python train.py --n_kv_head=1 --head_dim=32 --norm="rmsnorm" --norm_eps=1e-05 --qk_norm=false --init="uniform" --optimizer="muon_variant" --lr_mult_o=3.0 --beta1=0.9 --lr_head=0.0102 --dataset="wikipedia_en"
Each number is 128 + 24 x the weight over its row's rms, rounded and kept within 0 to 255. Layers, rows and columns count from 0. The size above them is the row's rms in percent of the matrix's.

# layer 2 MLP up, 192x64, rms 0.295, rows 0-104, columns 0-63
size [105 111  99  20 109 100  95  99  97  86 114 105 106  95 105 105 104  93  85  95  97 115 112 126  80 102 102  83  98  96 104 103  97 103 100  97  92  99 108 100 109  92  97  89 102 109  79  90 102  98  97  96  91  81 102  98 115 104 104 100 103 106 104  99 113 110  90 100 106 115 108 107 108 100 106 102 108 102  90  97 101 100  99 102  97  98  96  95 103 102 109  99  85  94  91 101 100 104 104  90 102 103  96 110 103]
[[119 168 135 113 159 157 119 119 140 104 139  92 153 103 147 111 135 157 137 122 124 121 104 111 139 136 128 149 128 164  92 158  92 124 155  99 151 109  97  97 146 142 102 162  86 136 127 149 143 130 154 143 151 134 106 159 141  62 131 155 119  86 155  89]
 [122 102 145 118 137 163 138 105 113 118 149 103 133 141 123  90 121 130 145 137 145 160 117 149 163 133 162 178 107 124 147 172  94 127 126 101 129 143 147 114 105 151 107  91 101 127 124 135 124 155  98 106 127 135 113 101 130 167 196  91 117  68 116 114]
 [142 147 114 145  99 166 108 179 116 163  98 124 151 122 125 109 146 124 111 117 134 106 138 144 126 134 188 154 126 153 144 153  60 113 112 122 137 138  98  87 154 116 144 141 144  89 166 147 119 144 111 119 135 132 118 175 134 142  92 121 156 141 156 100]
 [124 122 144 139 169 134  80 123 119 138 118 131  93 150 119  96  63 169 150 110 120 163  99 132 137 110 130  88 123 106 147 106 127 103 112 132 129 132 127 129 165 168 139 132 140  97  91 138 118 109 116 102 107  78 117 124 102 144 170  97 151 147 128 166]
 [154 140 203 115 144 134 166 120 128 131 107 164 131 136 127 140 127 139 179 112 143 103 107 135 136  99 136 154 120 100 126 130 135  83  81  77 113 111 132 134 132 113 133 114 134 140 105  78 137 156  87 130 142 123 102  85 130 121 132 114 100 142 136  85]
 [106 146 118 109 126 116 148 121 142 117 137  69  89 137 122 127 106 114 135 172 148 128 110 102 151 134 115 121 116 157 172 170 151 122 166 163 126 107 121 161 170 163 109  96  74 148 160  90 118 117 134 109 118 140 112 115 116 144 148 107 109  89 115 146]
 [146 117 131  80 149 111 120 137  94  98 113 110 112 141 144  86 142 119 130 170  94 136  84 126 147 123 163 132 101 129 128 129 147  88  88 161 149 118 104 122 128 144  86 158  95 120 187 152 126 136 147  83 161 129  82 134 118 119 123 119 129 117 143 115]
 [118 154 130 116 162 145 122  94 106 132 109 140 173 119  97 143 114 100 120 115 170 152 140 119 155 157 143 119 124  92 153 125 106 106 151 143 139 103 147 117 195 136 134 151  97 128  98 120 112 161 114  68 113 122 111 161  83 157 126 106 125 141 161 123]
 [143 152 112 118  79 105 111  99 104 110  92 141 141 112 150 157 104 140 130 125 157 125 131 157 190 129  88  88 130 103 146 142 130 174 143 151 140 145 126 112 171 139 149 130 126 125  98 149 169 138 103 115  84 117 154 126  94 158 116 117 136  91 152 131]
 [149  59 135 183 127 145 140 154 116 130 136 104 100 131 122 136 144 127  81 146 125 146 160 132 138 164 135 113 138 118 119 151 126 142  92 151  86 152 119 152 154 108 116 121 120 151  87 113 136 146  78 126 158  80 165 120 153 149 135 152 103 121 146 139]
 [143 101 147 143  98 112 175 131 105 161 125 114 140 127 153 124  92 131 131  92  97  95  85 131 139 142  85 118 140 121 129 106 176 112 183 126 132 142 129 162 161 130 111 126 166 162 144 105 116 122 164 138  90 121 153 137  79 129 137 168 119 121 134 116]
 [141 163 120 128 150 121 132 101 136 154 100 117 155 139 119 136 159 123 156 158 129  81 165  74 129 126 121 104 126  60 155 179 137 117 143 109 137 129 169 137 104 128 135 136 145 131  77 156 126 126  97 137 113 129 141 133 126 149 141  93 127  93  93 159]
 [132 119 130 137 104 117  99 171 134 113 116 151 160 115 128 107 142 101  82 145 132 144 110 165 112 171 113 156 186 124 133  55 114 135 135 119 128 147  94 132 144 126 149 131 144 103 156 151 147  97 131  94 108 126  83 142 122 180 139 151 122 121 132 118]
 [121 169 122 110 127 122  78 109  97 145 126 133 148 115  96 114  93 108 167 117 193 153 124 156 110 126 111 162 115 122 125 104  79 122 128 132 136 115 114 118  72 142 125 173 137 141 170 158 128 158 148 151 110 144 134 143 109 120 157 138 129 145 127 169]
 [ 80 143 167 128 168 146  85 140  95 115 127 143 140 161 106 130 126 122 121 128 142 136 146 128 104 167 156 141 151 135 120 132 168 151 128 116 132 141 140 115 117 135 140 137 117 158 105 147 129 135 150 134 110 150  74  83  62 112 110  93  94 159 168 139]
 [152 141 135 167 167 119 140 126 108  97 164 142 113 138 108 141  91 180 130 140 111  60 142 151 144 136 120  98 129 108 136 121 154 151 144 180  99 101 162 133 133 111 116 126 130 123 110 143 128 124 101  77 179 138 145  81 118 111 133 130 137 140 143 139]
 [ 68 165 127 179 116 142 150 139 133 129  92 144 150 157 108 152 125 125 145 127 121 100 149  92 110 128 131 113 143 108 129 132 127 130 129  92 131 109 148 104  97 139 156 165 118  91 128 110 119 121 125 167  95 136  78 105 107 106 158  96 156 128 109  76]
 [171 122 114 136  92 156 147 103  63 140 117 126 103 116 134 148  98 155 135 134 156 138 150 143 176 126 118 158 111 126 128 115 111 109  87 127 110 123 115 146 116 102 161 142 101 137 122  93 157 171 162 100 153 113 140 183 158 106 121 141 159 111 123 140]
 [110 134  99 149 105 151 154 159 114 107 131 111 170 119  81 103 148 135 123 122 128 154 109 168 107 141 124 154 163 119  75 121 149 130 191 105 151 109  96 143 107 174 142 114 163 137  94 153 101 127 119 137 130 134 135 103  94 121 133 107 112 104 137 157]
 [137 152 125  78 128 104 139 184 149 141 107 153 125 132 158 129 115 182 137 173 121 119 149 148 102  98 154 115 100 112 135 135 141  66 158  98 120 148 100 124  77 125 112 128 152 132 134 102  95 151 122 153  96 115 122 103 122 120 158 145 133 148 111 119]
 [156 141 124 146 147 124 130  98 116 159  96 177 125 143 126 134 174 142 156 101 157  92  98 136 159 140 147 141 175 111 128 113 103 123 148 110 166 127 140 145  59  97 144 177 147 114 101 151 125 124 148 129  96 155 109 103 120 156 130 141 128 128 105 130]
 [155 150 109 147 103 101 116  89  99 132 129 132 151 141 102 181 176 112 132 155 116 105  98  95 113 144 138  88 118 159 108 135 153 128 118 159 108 139 106 144 136 154 150 152 107 102 146 119 120 144 134 137 174 113 124  95 127 114  85 108  98 124 146 187]
 [112  87 146 106 126 147 136  93 130 152 106 138 128 163  96 119 118  87  85 117  79 142 135 121 153 178 129  82 126 125 132 135 140 138 130 160 122 141 111 142 158 135 117 132 103  82 154 148 157 145 163  85 134 131 138 100 132 110 166 139 143 158 130 175]
 [137  96 137 117  85 138 168 130 146 132 146 161 136 154 103 118 187 147 147 164 139 106 147 153 155 109 127  84 129 115 135 158 121 151 107 137 107 138  96 138 146 179 140 133 113 150 125 110 121 146 130  77 166  99 119 136 157 153 106 174 127 111 112 151]
 [164 123 145 159 112  65 101 127 156 142 136 118 144 148 121 103 118 145  86 155 124 142  89 114 117 114 165 107 158 124 137 114 179 106 136  78 155 169 143 143 118 141 101 154 127 114 118 134 118 130 116 137 132 128 132  86 128  88 150 125 101 105 180 131]
 [145 126 119 166 128 111 123 125 154 113 126 119 137  97 121 171 144 133 137 162 118 132 131 130 153 116 149 122 128  80 121 152  89  96 140 123 128 173 131  84 192 123 125 150 100 122 110 134 167 150 137 130 144 153 108 120 107 192 107 156  87 150 144 160]
 [169 108 125  93 136 109 102  91 105 150 162 137  65 109 148 145 131 155 123 127 155 129 104 138  82  90 120 126 165 166 148 165 131 150 151 108 105 136 135 165 142 107 119 104 108 126 118 110 167 165  92 126 150 125 149 161 129 109 156 130 142 119 128 110]
 [139 108 113  98 139 131 131 165 103 139 125 111 142 129 129 133 171 103 124 182 146 146 163 137  84 164 128 142 155  79 133  76 135 139 151 132 145 115  81 152  99 113 130 146 154 104 162 143 128 142 162 104 100 134 126 154 126 124 140  94 130 122  98  84]
 [125 138 140 162 130 143  86 129 126 152 111  92 105  96 153 177  99 139 153 121 142 177 137 141 108 113 114 128 139 112 145 167 116 183 111 154 113 122 105 133 127  94 112 120 117 152  92 122 140 136 138  89  98 156 147 136  63 123 157 110 130 125 134  91]
 [113 105 137 119 101 159 126 108 137 113 106 119  90 163  90 140 124 125  92 107 127 116 110 133 102 148  98 121 150 126 154  83 123 142 111 125 117 155 112 162 117 118 113 132 159 125 152 132 185 106 155  82  68 118 152 124 105 152 164 108 144  80 136 117]
 [ 97 111 141 134  79 126 158  91 131 158  81 105 158 147 138 102 131  91 111 162 178 161 138 147 122 103 143  96 161 103 107 106 116 120 114 121 111 156 121 124 102 143 112 133 155 164 104 152 117 119 157 139 128 126 125 135 107  65 135  89 116 120 128 116]
 [177 105 154 103 137 114 145 134 105 147  56  97  97 105 118  91 133 147 127 156 154 155 127  97 136 136 128 120  87 150 101 143 139 127 112  94 132 168 145 117  99 147 128 100 143 139 171 122 154 139 121 136 102 103  92 122  84 135 134 145 158 149 128 128]
 [107 147 179 118 124 136 124 145 128 100 106 149 106  99 144  65 138 179 120 123 163 120 109 133 160 126 143 132 129 116 140 114 114 153 143 117 154 113 128 172 115 186 138 129  92 132 141 118 129 174  82 112  94 122  96 107 128 152  99 134 110 159 146 138]
 [134 161 107 107 147 108 139 137 107 141 141 147  90 115 161 147  67 172 166 138 142 142 159 145 111 137  97 136 125 161 172 113 155 127 133 161 142 114 100 141 138 111 150  77 101 119 123 145 106 169 152 133 113 125 117 134 115 168 183 111 134 130 134 132]
 [116 149 139 139  76 129 164  89 131  93 149 129 118 146 115 131 149 151  83 120 160 176 140 131 133 133 124 162 114 115 155 117  99  95 146 153 118 146 121 127 143 182 136 138 125 134 134  69 136  96 161 117 123 140 144 163 157  98 104 122 141  96 104 160]
 [127 171 134 172 146 118  65 102 141 120 188 126 102 108 151 129 117 155 136 119 126 123 154 116 141 134 115 131 134 133 148 132 118 105 111  93 153 125 118 127 133 164 136 130 122  92 143 185  89 121 117 185 132 138 130  93 106  86 131 118 105  92 147 121]
 [114 109 140 100 166 116 144 112 119 114 100 106 141 101 140 132 138 147 120 137 129  95 146 141 129  92 138 129 115 119 153 130 150 137 164  86 132 139 123 106 132 104 127  83 103 132 136 145 119 138 103 105  86 163 139 134  81 156 117 171  88 194 170  96]
 [177 161 152 133 119 117 111 149 150 140 158 107 110 122 128 128 152 153  73 114 120 143 110 144 127 125 153  94 102 138 129 152 115 193  92 145 123 129 123 131 126 141  96 121 157 119 175 104 120 128 119 143 124 125 144  69 127  76 110 159  96 100 131 116]
 [141 145  72 104 110 123 170 113 108 112  74 136 102  74 130 108 123  99 157 123  98  86  91 160 113 136 120 129 140 124 110 117  99 133 160 150 119 135 114 123 156 121 149 140 112 135 132 150 121  95  85 133 171 173 144 140 100 106 144 141 145 154 115 122]
 [151 153 112  80 136 136 148 108 139 136  85 115 129  78 122 133 114 104 145 116 103 137 110 145 115 124  86 167 122  90 134  94 133 112 126 100 159 164 134 133 126  90 148 114 132 127 113  84 158 123 136 114 103 105 128  86 191 112 106 113 153 134 127 166]
 [112 152 120 156  86 123 160 104 107 135 118 168 145 141 119 124 142 188 122 139 170 119 127 121 109  95 150 155  94 134 151 144 172 128 138 150 123 139 153 157 121 137 122 128 103 123 131 122  97 131 156 129 134 100 122 119  98 100 123 122  80 178  99  68]
 [115 119 144 104 101 145 113 158 151 181  99 126 136 128 133  93 133 132 146 149 110 142 152 115 122 114 153 119 120 125 170 135 105 129  92  84  97 107  96 122  93 133 102 120 150 143  74 111  97 149 113 158 113  91 121 157 145 133 132 164  80 133 107 170]
 [160 127 139 140 129 107 107 129 142 102  97 123  77  77 149 107 133 135 107 164 100 178 104 122 151 103 125 177 127 121 129 148  66 121 132 125 150 120 188 135 158 137 115 140 103 142  94 164 122 126 122 146 159 123 144 138  96 128 132 106 151 133 137 105]
 [139 112 112 109 158 143 124 115 106 119 134 159 128  79 125 136  97 118 157 150 151 129 114 110 114 152 124 126 147 131 129  90 105  95 144  91  57 144 104 117 103 121 109 129 149 114  83 123 117 107 125 171 145 110 121 120 172  79 151 100 172 106 130 141]
 [125 119 122 117 190  90 140 112 108 121 118 126 131  80 122 141 132  89 112 125  99 125  76  94 104 117 170 162 179 108 124 105 127 154 105 116 132 139 127 127  91 141 119 126 130 176 168 115 111 151 150 119 118 105 155 149 129  94 126 134 165 125 135 162]
 [121 145 108 146 145 151 114 121 128 162  90 169 116 107 156 161 113 125 123 110 113 113 137  99 136 143 120 155  85 119 114 122  64  99 114 127 157 128 105 151 107 141 167 125 131  97 173 149 160 124 142 150  91 164 123 168 118 150 117  94 133  89 102 114]
 [ 89 109 128 110 106 112 115 129 135 127 151 165 149 169 129 145  76 148 115 104 108 141 114 166 134 181 174 113 118 144 172 147 106 166 101 157 170  82 134 124 137  90 129 108 139 135 167 142 130 120 161 113 133 124 121 125 128  97 144 102 140 102 111 127]
 [118 113 112 112 125 138 173 203 130 154  97 147 159 137 159 127 103 126  99 119  94 134 104 132  71 134 136 134 159 105 115 134 140 123 157 107 131  93 132 128 124 121 144 113 124 126  96 109  75 156  99 114 110 185 135 119 122 103 125  85 131 116 112 138]
 [102 105  80 145 135 110 149 133 113  98 161 127 137 133  96 110 140 141 103 117  84  99 122 121 139 124  86 110 110 180  68 122 130  91  98 161 142 128 119  87  76 150 147 158 144 140 104 101 126 108 115 127  90 121 123 148 118 119  99 136 131 149 138 119]
 [110 109 103 102 131 144 158  88 143 132 142  87 160 167  76 170 141 137 148  97 112 121 121 158 155 114 112 141 114 131 131 121 106 179 128 131  97 114  86 159 127 103 146 114 135 126 154 115 120 136 123 128 111 123 105 115 127  82 166 140 108  68 125 153]
 [170  68 148 141 113  99 144 141 146 138 139 117 125 159  95 174 160 121 114  99 155 117  78 131 106 109 129 171 163 113 127  76 144 144 135 159 103  94  88 137 105 121 126 136 168 132 130 113 129 145 104 144 120 111 140 124 131 123  96 130 142 123 139 171]
 [144 120 108 125 178  88 152 101 106 148 118 155 185 187 104 118 153 133 104 126 125 154 145 152 165 138 150 138 133  88 148  94 132 105 128 127  96 144 128 138 144 156 128 138 142  96 116 107 144 135 116 134 153 135 103 158 146 131  87 171  88 110 128 140]
 [ 79  95 127 117 136 125 102 114 145  95  88 129 104 156 121 164 125 118 129 129 145 125 153 120 122 138 135 142 132 139 169 128 115 118 119  92 120 154 100 111 125 161 147 172 103  90 136 136 163 125 155 133 182 146 123 135 152 126  92 160 152 113 106  59]
 [105 142 132 129 122 134 116 116 101 145 155 134 100  93 112 154 107 104 152 157  84 132  99 123  87 100 131  95 139  95 116 134  99 125 154 114  73 110 141 130  87 135 110 130 147 160 129 110 113 167 105 126 134 167 124 152 150 119 101 174 111 101  85 160]
 [151 147 104 159 151 136 113 104 102 134 117 103 180 100 112 167 163 108 134 110 128 139 126 140 108 133 111 142 182 120 125 141 116 130 175 150 144  94 133 139 106 135 124 139 135 142 100  92 179 172 120 174 115 158 138 162  91 135 121 148 129 109  95 144]
 [147 146 140 138 109 112 129 133 107 126 132 161 156 106  97 154 152 116 113 128 160 149  91 124 114  90 163 122 147  78 119  97 116 142  95 117 136 124 145 161 131 102 153 140 123 127  74 147 120 146 118 126 159 130  92 156 156 207 114 116 118 150 150 106]
 [131 117 123 136 165 154  87 153 134 111 127  87 119 136  87 171 140 127 159 129 137 138 118 111 132 155 131 109 137 139 119 149 139 129  91 137 133  96 140 148 170 134 128 133 123 130 150 171 103 126 190 127 143  78 125 109 111  93 155 162 137  98 184 156]
 [ 91 144 129  69 113 153 172 136 118 127 105  95 149 126 152 159 128 113 144 118 112 107 158 124 107 126 158 137 119 117 144 123 177  82  99 124 113 139 123  93 106 161 142 128 134 143 169  89 139 156 128 127 133 137 109 163 144 114  72  87 159 135 122 131]
 [ 91 136 133 105 113 124 104 138 106 165 131 136 136 114 108 134  85 100 136 146 149  94 127 119 110  94 108 134 146 155 107 140 106 168 180 153 110 132  99  95  94 154 120 149 110  96 160  92 110  92 128 179 137 132 112 154 174 153 117 133 151 136 125 155]
 [113 133 117 117 160 124 111 153 133 129 170 135  98 134 130  96 127 177 117  62 109 109 153 170 185  82 163 144  93 122 108 141 107 111 127 125 116 171  70 118 133 153 104 120 145 128 110 136 114 128 111 113 126 133 115 134 155 141 132 119 166 148 121 127]
 [158 134 111 152 116 118 149 137 135 125 124 105 130 110 163 173 123 104 113 115 103 144 124  99 118  81 153 139 106 135 160 162 131  59 132 106 172 173 128 158 101 166 101 108 104 105  99 135  94 152 128 120 124 117 142 121 144 157 116 142 146 139  95  97]
 [120 120 138 136 102 126 162 198 139  83 132  89 132 127 167 139 140 124 149 143 146 139  99 140  74 122 105 131 133 137 139 133 121 136 106  93  96 149 105 141 113 163  69 128 110 140 123  73 109 142 131 147 138 161 126 120 153 117 126 106 102 122  85 125]
 [105 150 139 118  91 157 136 167 133 123 135  85 173  96 138  92 107 116  87 107 149 111 117 103 166 125 144 115  86 121 146 144 109 164  99 112 140 159 113 147 124  91 116 180 130 150 125 101 108 114 160  97  79 126 131 130 124 113 102 146 148 132 109 133]
 [113 110 135 114 117 124 106 124 134 127 169 152  84 116 103 138 100 123 204 134 146  90 119 108 154 126 136 135 105 172 169 136 147 141  94 133  98 130 158 125 147 132 144  87  73 137 117 150  93 130 148 116 162  88 114 123 105 128 120 122 141 112  97 136]
 [106 118 125 106 140 139 129 121 129 138 171 183 102 125  94 105 157 137 113 137 108 139  96 164 165 138 131 109 140 152 126  96 146  76 103 126 109 148  95 119 103  98 151 151 120 122 114 107  87 114  74 130 139 136 107  97 186 145 113 137 103 116 144 141]
 [129 128 136 119 161 117 126 123 124  91 146 167 141 112 127  97  83 168 125 100 111 151 122 116 110 119 146 143 115 138  86 123 144 165 109 153 128 105 189 115 100 126 153 116  72 155 127 140 138  96 176 114 142 116 113 156 154 113 107 115 158  95 129  92]
 [165 137  65 116 123  78 120  92 102 140  94  92 151 144 143 138 122 137 150 103 127 177 131 133 149 111 121 143 167 125 128  82 137  82 144 112 138 136 117 152 141 152  78 181 137 136 142 138 130 113 127 135 163 137 108 100 139 114 165 129 127 118 138 118]
 [127 114 152 137 131 110 142  79 131 121 137 130 114 138 166 138 130 154 132 171 138 108  98 124 148 160 126 132 158 109 149  95 141 136 160 137 127  57 149 153 103 100 127 109 156 145 111 166 155 105  91 140 151 124 149 119 157  94  82 122  79 135 117 149]
 [127 109 115 155 108 158 125  95 129 133 136 167  93 107 112 123 109 120 113 136 143  94 137 108 144 115 110  84  70 122 125 127  92 131 109 130 109 101 146 165 158  97 117  94 101 101 120 106  91 128 129 141  84 151  77  95  94  92 147 134 113 123 146 139]
 [143 136 121 111 120 138 115 144 120 115 187 152 126 132 103 119 114 145 109  74 168 136 115 149 146 152 109  92 158 128 168 137 149 168 151 111 128 133 107  98 149 127 154 119 149 138 102 124 155 140 177 127 127 129 137 119 116 134  74 146 109 195 136 163]
 [142 140 100 134 149 141 127 135 105 120 181 101 166 118 100  90 143 102 125 153 115 132 122 154  78 161 146 130 125 146 136 164 111 168 124 110 122 132 130 154 122 151 146 148 138 105 177 131 108 184 152  98 132 132 134 129 157 107 117 155 139  73 151 160]
 [144  92 120 153  78 110 118 127 124  82 111 146 135 119 153 145 186 114 148 135 147  66 164 147 116  90 107 113 119 144 157 161 138 101 106 101  98 138 149 127 124 164 114 125 131 156 133 166 125 109  93 130 146 134 118  93 135 139 145 103 135 132 158  96]
 [ 78 134 128 145 155 113 156  99 118 155 151 123  80 130 109 128 130 127 141 124 177 116 141 156 157 148 157 136 144 136 101 135 125 135 128 141 117 136 114 113 143  66 127  71 125 128 130 133 131 135 132 105 111 120 109 128  40 143 133 105  86 105 116 135]
 [ 99 107 106 121 137 154 124 128 118 148 155 136 161 135 113 119 138 138 100  89 143 157 179 126 130  96 150  89 153 116 134  98 160 126 118  75 152  86 106 141 139 124 111 147  90 111 137 140  96 138 129 156 105 131 143  92 126 104 123 129  51 140 113 134]
 [131 116  85 144 132 121 131  76 134 102 114 105 154 161 132  97 173 135 140 120 122  96  95 138 119 147 118 162 120 180  71 126 115 105 105 114 134 156 129 128 129 135 131 138 114 146 124  92 159  97  67 122 180 143 139 138 116 107 134 137 108 156 150 122]
 [121 130 176 131 153 108 135 110 131 120 125 138  58 116  98  83 128 136 122 127 120 134 106 131 153  95 143 139 127 163 166 106 125 115 173 105  91 131 163 140 130 131 141 130 153  98 105 132  83 138 111 119 185  94 172 112 126 159 110 143 137 129 117 115]
 [123 130 124 120 105 136  95 175 160  89 108 118  97 116 123  82 146 174 130 131 111 133 125  77 144  83 137 150 101 154 124 134  67 105 126 167 108 111 137 152 127 145 103 146  92 157 130 121 114 124 164 151 134 125 149 114 147  95 134 109 115 160 103 132]
 [114  94 115 174 104  98 122 124  89 145 111 102 146 162 111 148 111 178 136 153 135 103 119  90 135 114 145 148 133 132  99 134 152 166 157 132 143 127 125 117 140 127 110 104 121  95 124 124 127 131 135  91 114 153  98 156  96 160 165  77 114 117 174 163]
 [144 165 136  91 136  71 128 145 121 117 127 130  80  98 168 129 136 165 140 133 149 104 115 138 144 119 137 158 141 155 135 169 129 120 128 152 133  90 165 163 131 116 154 146 163 106  81 133 113 144 151 106 141 128 107 139 144 136 140 102 164 121  84  85]
 [111 111 141 125 132 146 164 145 130 148 130 116 108 103 108 129  90 124 137 149  93 116 113 134 155 109 140  70 122 122 104  96 110 163 131 156 114 134 138 125  75 123 156 107 142 164 139 190 148 179 141 149 129 151 110 105 142 158 116 123 106 187 135 126]
 [121 118 127 146  98 139 112 115 118 116 144 152 127 128 132 131 142 135 139  88 118 131 154 156 104 131  77 123 178  72 105 127 123 170  93 107 131 128  81 143 126 152 132  78 154  96 109 130 151  77 137  89 134 122 111 132 157 106 104 110 127  90 157 109]
 [150 122 117 167 128 120 124 158 125 113 112 164 100 100 177 155 158 135 172 128 177  98 127 116 121 110 117 166 144 108 150 157 123 180 132 142 140  98  89 124 136 139 168  86  90 137 122 115 102 138 121 142 128 142 124 146 142 170  98 127 132 161 144 153]
 [ 95 145  77 132 155 184 130 102 138 150 159 121 159 118 165 103 159 135 115 184 104 120 115 165  82 135 131 166 133 147 138 127 133 111 136  94 156 123 123 124 159 119 153 134 111 125 163 128 113 151 154 121 101 144  99 135 136 107 119 154  83 136 142 102]
 [133 168 124 141 101  99 146 158 119 135  73 121 110 107 140  96 140  97 118 130 167 124 115 114 144 148 143 137 122 128 165 157 119 140 179 171 142 157 186 172 162 144 112 124 111 125 133 122 158 141 117  85 143 154 124 121  96 132 161 120 151 138 157 123]
 [179 159 139  91 123 113 114 110 168 140  92 104 182 139 136 104 157 124 151 120 115 163 122 136 105  98 127 117 155 141  83 100 125 165 148  96 133 120 151 117 155 111 106 127  97 108 121 100 124 142 121 112 105 132 167  64 130 129 108 140 137 134 117 156]
 [125 121 167  97 174  88 102 161 156 149 144  93 100 105 120 121 136 110 126 120  83 128 127 120 111 128 175 146 153 134 137 108 138 119  93 113 122  94 165 175 152 127  85 153 125 136 113 152 121 100 159 159 172 129 109  96 103 109 129 138 137 129 149 141]
 [132  98 140 122 141 179 168 126 162 130 115 140 130 141 127 131  98 118 121 102 121 137 138 137  68 124 109 132 147 107  95 158 136 127 150 105 151 104 141 132 145 176  99 114 199 123 153 118 129  89  89 134 150 108 115 158 134 167 139 144 127 153 148 164]
 [120 138 133  99 148 156  77 146 154 104 148 113 131 110  98 145 118  91 144  72  82 152 119 186 113 133 100 116 157 139 113 150 132 162 128 127 129 142 119 146 151  92  98 156 135 169 129 116 126 175 164 104 136 118 132 103 126 121 121 150 109 104 126 155]
 [133 135 120  79 154 126 154 101 156 103 124 129 113 141 157 171 126  78 146 104 129 124 135 146 118 123 131 125 114 145 165 161 146  97 130 147 137 106  97 122  77 110 149 135 168 136 153 112 149 101 135 190 129 125 112 113 177 163 125 161 104 137 123 157]
 [139 125 123 140 122 116 144 113 142  71 108 145  60 159 110 129 139  99 102 107 103 148 135  96 156 140 142  67 131 107 113 142 123  80 107 128 151 134 125 154 130 130 181 105 114 108 155 131 113 118 160 133 115 126  92 122 142 135 115 135 101 119  85 162]
 [145 143 123 106 124 159 157 133 105 121 147 132 105 125  98 136 154 113 150  84 132 114 104 155 147 136 129 111 123 160 158 156 106 148  84 169 112 115 168 143  89 125 106 119 118 196 154 157 112 124 103 162 104 119 135 177 130 116 137 145 132 131  82 152]
 [118 115 131 116 159 155 124  84 133 166 150 124  85 131 102 123 109 127 119 108 142 160 165  60 158 105 134 118 104 141 134 173  95 134 171 137 123 117 136 101  92 122 117 108 124 122 132 129 166  88 153 117 146 107 108  78 106 149 111 146 140 151 114 136]
 [125 133 128 125 101  95 104 135 144 113 125 132  99  96 155 114  98 137 152 128 128 120 143 143 115 140 143  94 122 152 155 175  83  81 137 150 129 121  89 118 162 143 149 143  91 148 126  55 133 131 152 137 121 170  81 137 117 145 156 133 142 170 135 133]
 [177 165 138 112 143 156 115 172  95 163 128 107 154 160 143 102 115  89  86 150 133 130  95 134  95 130 108 120 150 168 146  96 142 119 128 126 133 167 140  92 122  88 123 129  95 107 138 137 139 107 140 155 118 162 100 127 145 127 146 123  73 142 120 107]
 [144 104  86  49 116 141  81 134 115 104 137 145  84 136 126 139 164 151 109 158 110 169  90 131 112 109 137 123 128 167 136 112 112  79 148 144 143 115 102 129 119 139 146 159  90 123 145 128  90 120 128 134 149 135 126 148 133 158 132 120 132 148 166 111]
 [103 126  98 193  82 159 118 126 135 136 164  86 150 162  92 129 115 156 117 102 127 153 153 112 140 117 103 135 118 139 113 179 102 120 124 130 140 155 104 162 167 105 133 127 118 112 116 111 135  91 127 130 118  96 148 178  94 139 147 106 137 119 150 144]
 [141 148 122  98 101 157 132 148  92 112 116 153 106 121 116 123 137 144 119 149 136 140 120 137 154 142 112 114  97 126 118  91 152 123 107 130 148 148  89 129 145 152 154 137 117 102 153 118  62 130 111 205 150 140 135 135 180  91 107 150 108 130 102 168]
 [145 170 131  86 170 124  95 111  89 148 113 127 111 122 115 146  87 136 108 154 133 148 168 147 123 147 156  90 113 138 157 139 136  88 102 127 115 155 137 156 133 144  79 138  86 104 113 149 109 158 155 113 139 118 130 142 118 137 117 150 156 123 144 187]
 [ 96 151 121 133 170 146 181 124 101 155 114 137 158 111 109 114 131 189 109  91 127 162 128  76 138 131 117 117 137 146 144 151 107 125 126 116 143  75 131 105  87 126 124  89 107 102 114 122 105  97 154 161  93 119 137 145 146 131 129 101 148 101 129 118]
 [131 137 162 154 119 180 150 169 177 129 122 145 123 126 174 131 120 129 152 138 133 160 111 121 130 147 142 145  64  93 109 164  97 132 157 113  87 124 128 149 135  77 120 140 125 128 154 157 109 101 124 119 130 111 154  91 154 116 121 139 108  95 121 105]
 [ 95 161 110 140 139 115 149  85 154  96  95 149 118 111 113 150  92 115 120 106 110  85 172 110 136 117 105 157 131 151 153 119 114 126 139 188 146 112 129  92 127 110 140 123 132 121 145 143 163 115 155  90 123 174 130 121  83 145 123 103 164 133 103 105]
 [160 121 149 131 147 130 123 117 144 138 132 127 132 111 116 121 205 110 172 122 168 129  67 130 175 171 146 143 114  92 131 125 140  86 118 163 119 128 156 149 143 113 123 150 131  88 117 135 125 112 168 150 126 128 108 127 137  94 133 140  95  91 143 116]
 [138 150 163 117 126  98 147 124 127 130 142 108 145 123 119 101 155 122 107  95 133 127 162 192  91 110  82 134 174 111 120 132 166 136 135 137 152 162 103 134 126 135 129 146 107 122  82  95 155 166 129 129  79 127 118 132 139 165 106 122  94 114 101  95]
 [130 142  83 170 107 120 119 126  88 104 128 170 153 123 173  92 125 112 110 167 115 136 102 109 118 119 142 104 112 127 141 109 116 156 107 101 158 106 137 138 109 151 115 147 141 134 139 186 169 149 147 132 120 111  97 124 117  69 164 165 140 137 120 120]
 [116 101 131 157 126  99 156 140 135  99 102 112 108 139 176 108 116 106  97 136  95 149 101 115 146 129 128 142 107 115 100 102 187  87 117 125 140  91 137 135 123 104 155 128 113 116 104 173 161  80 144 130 147  75 105 121 130 125 110 158 126 144 151  96]]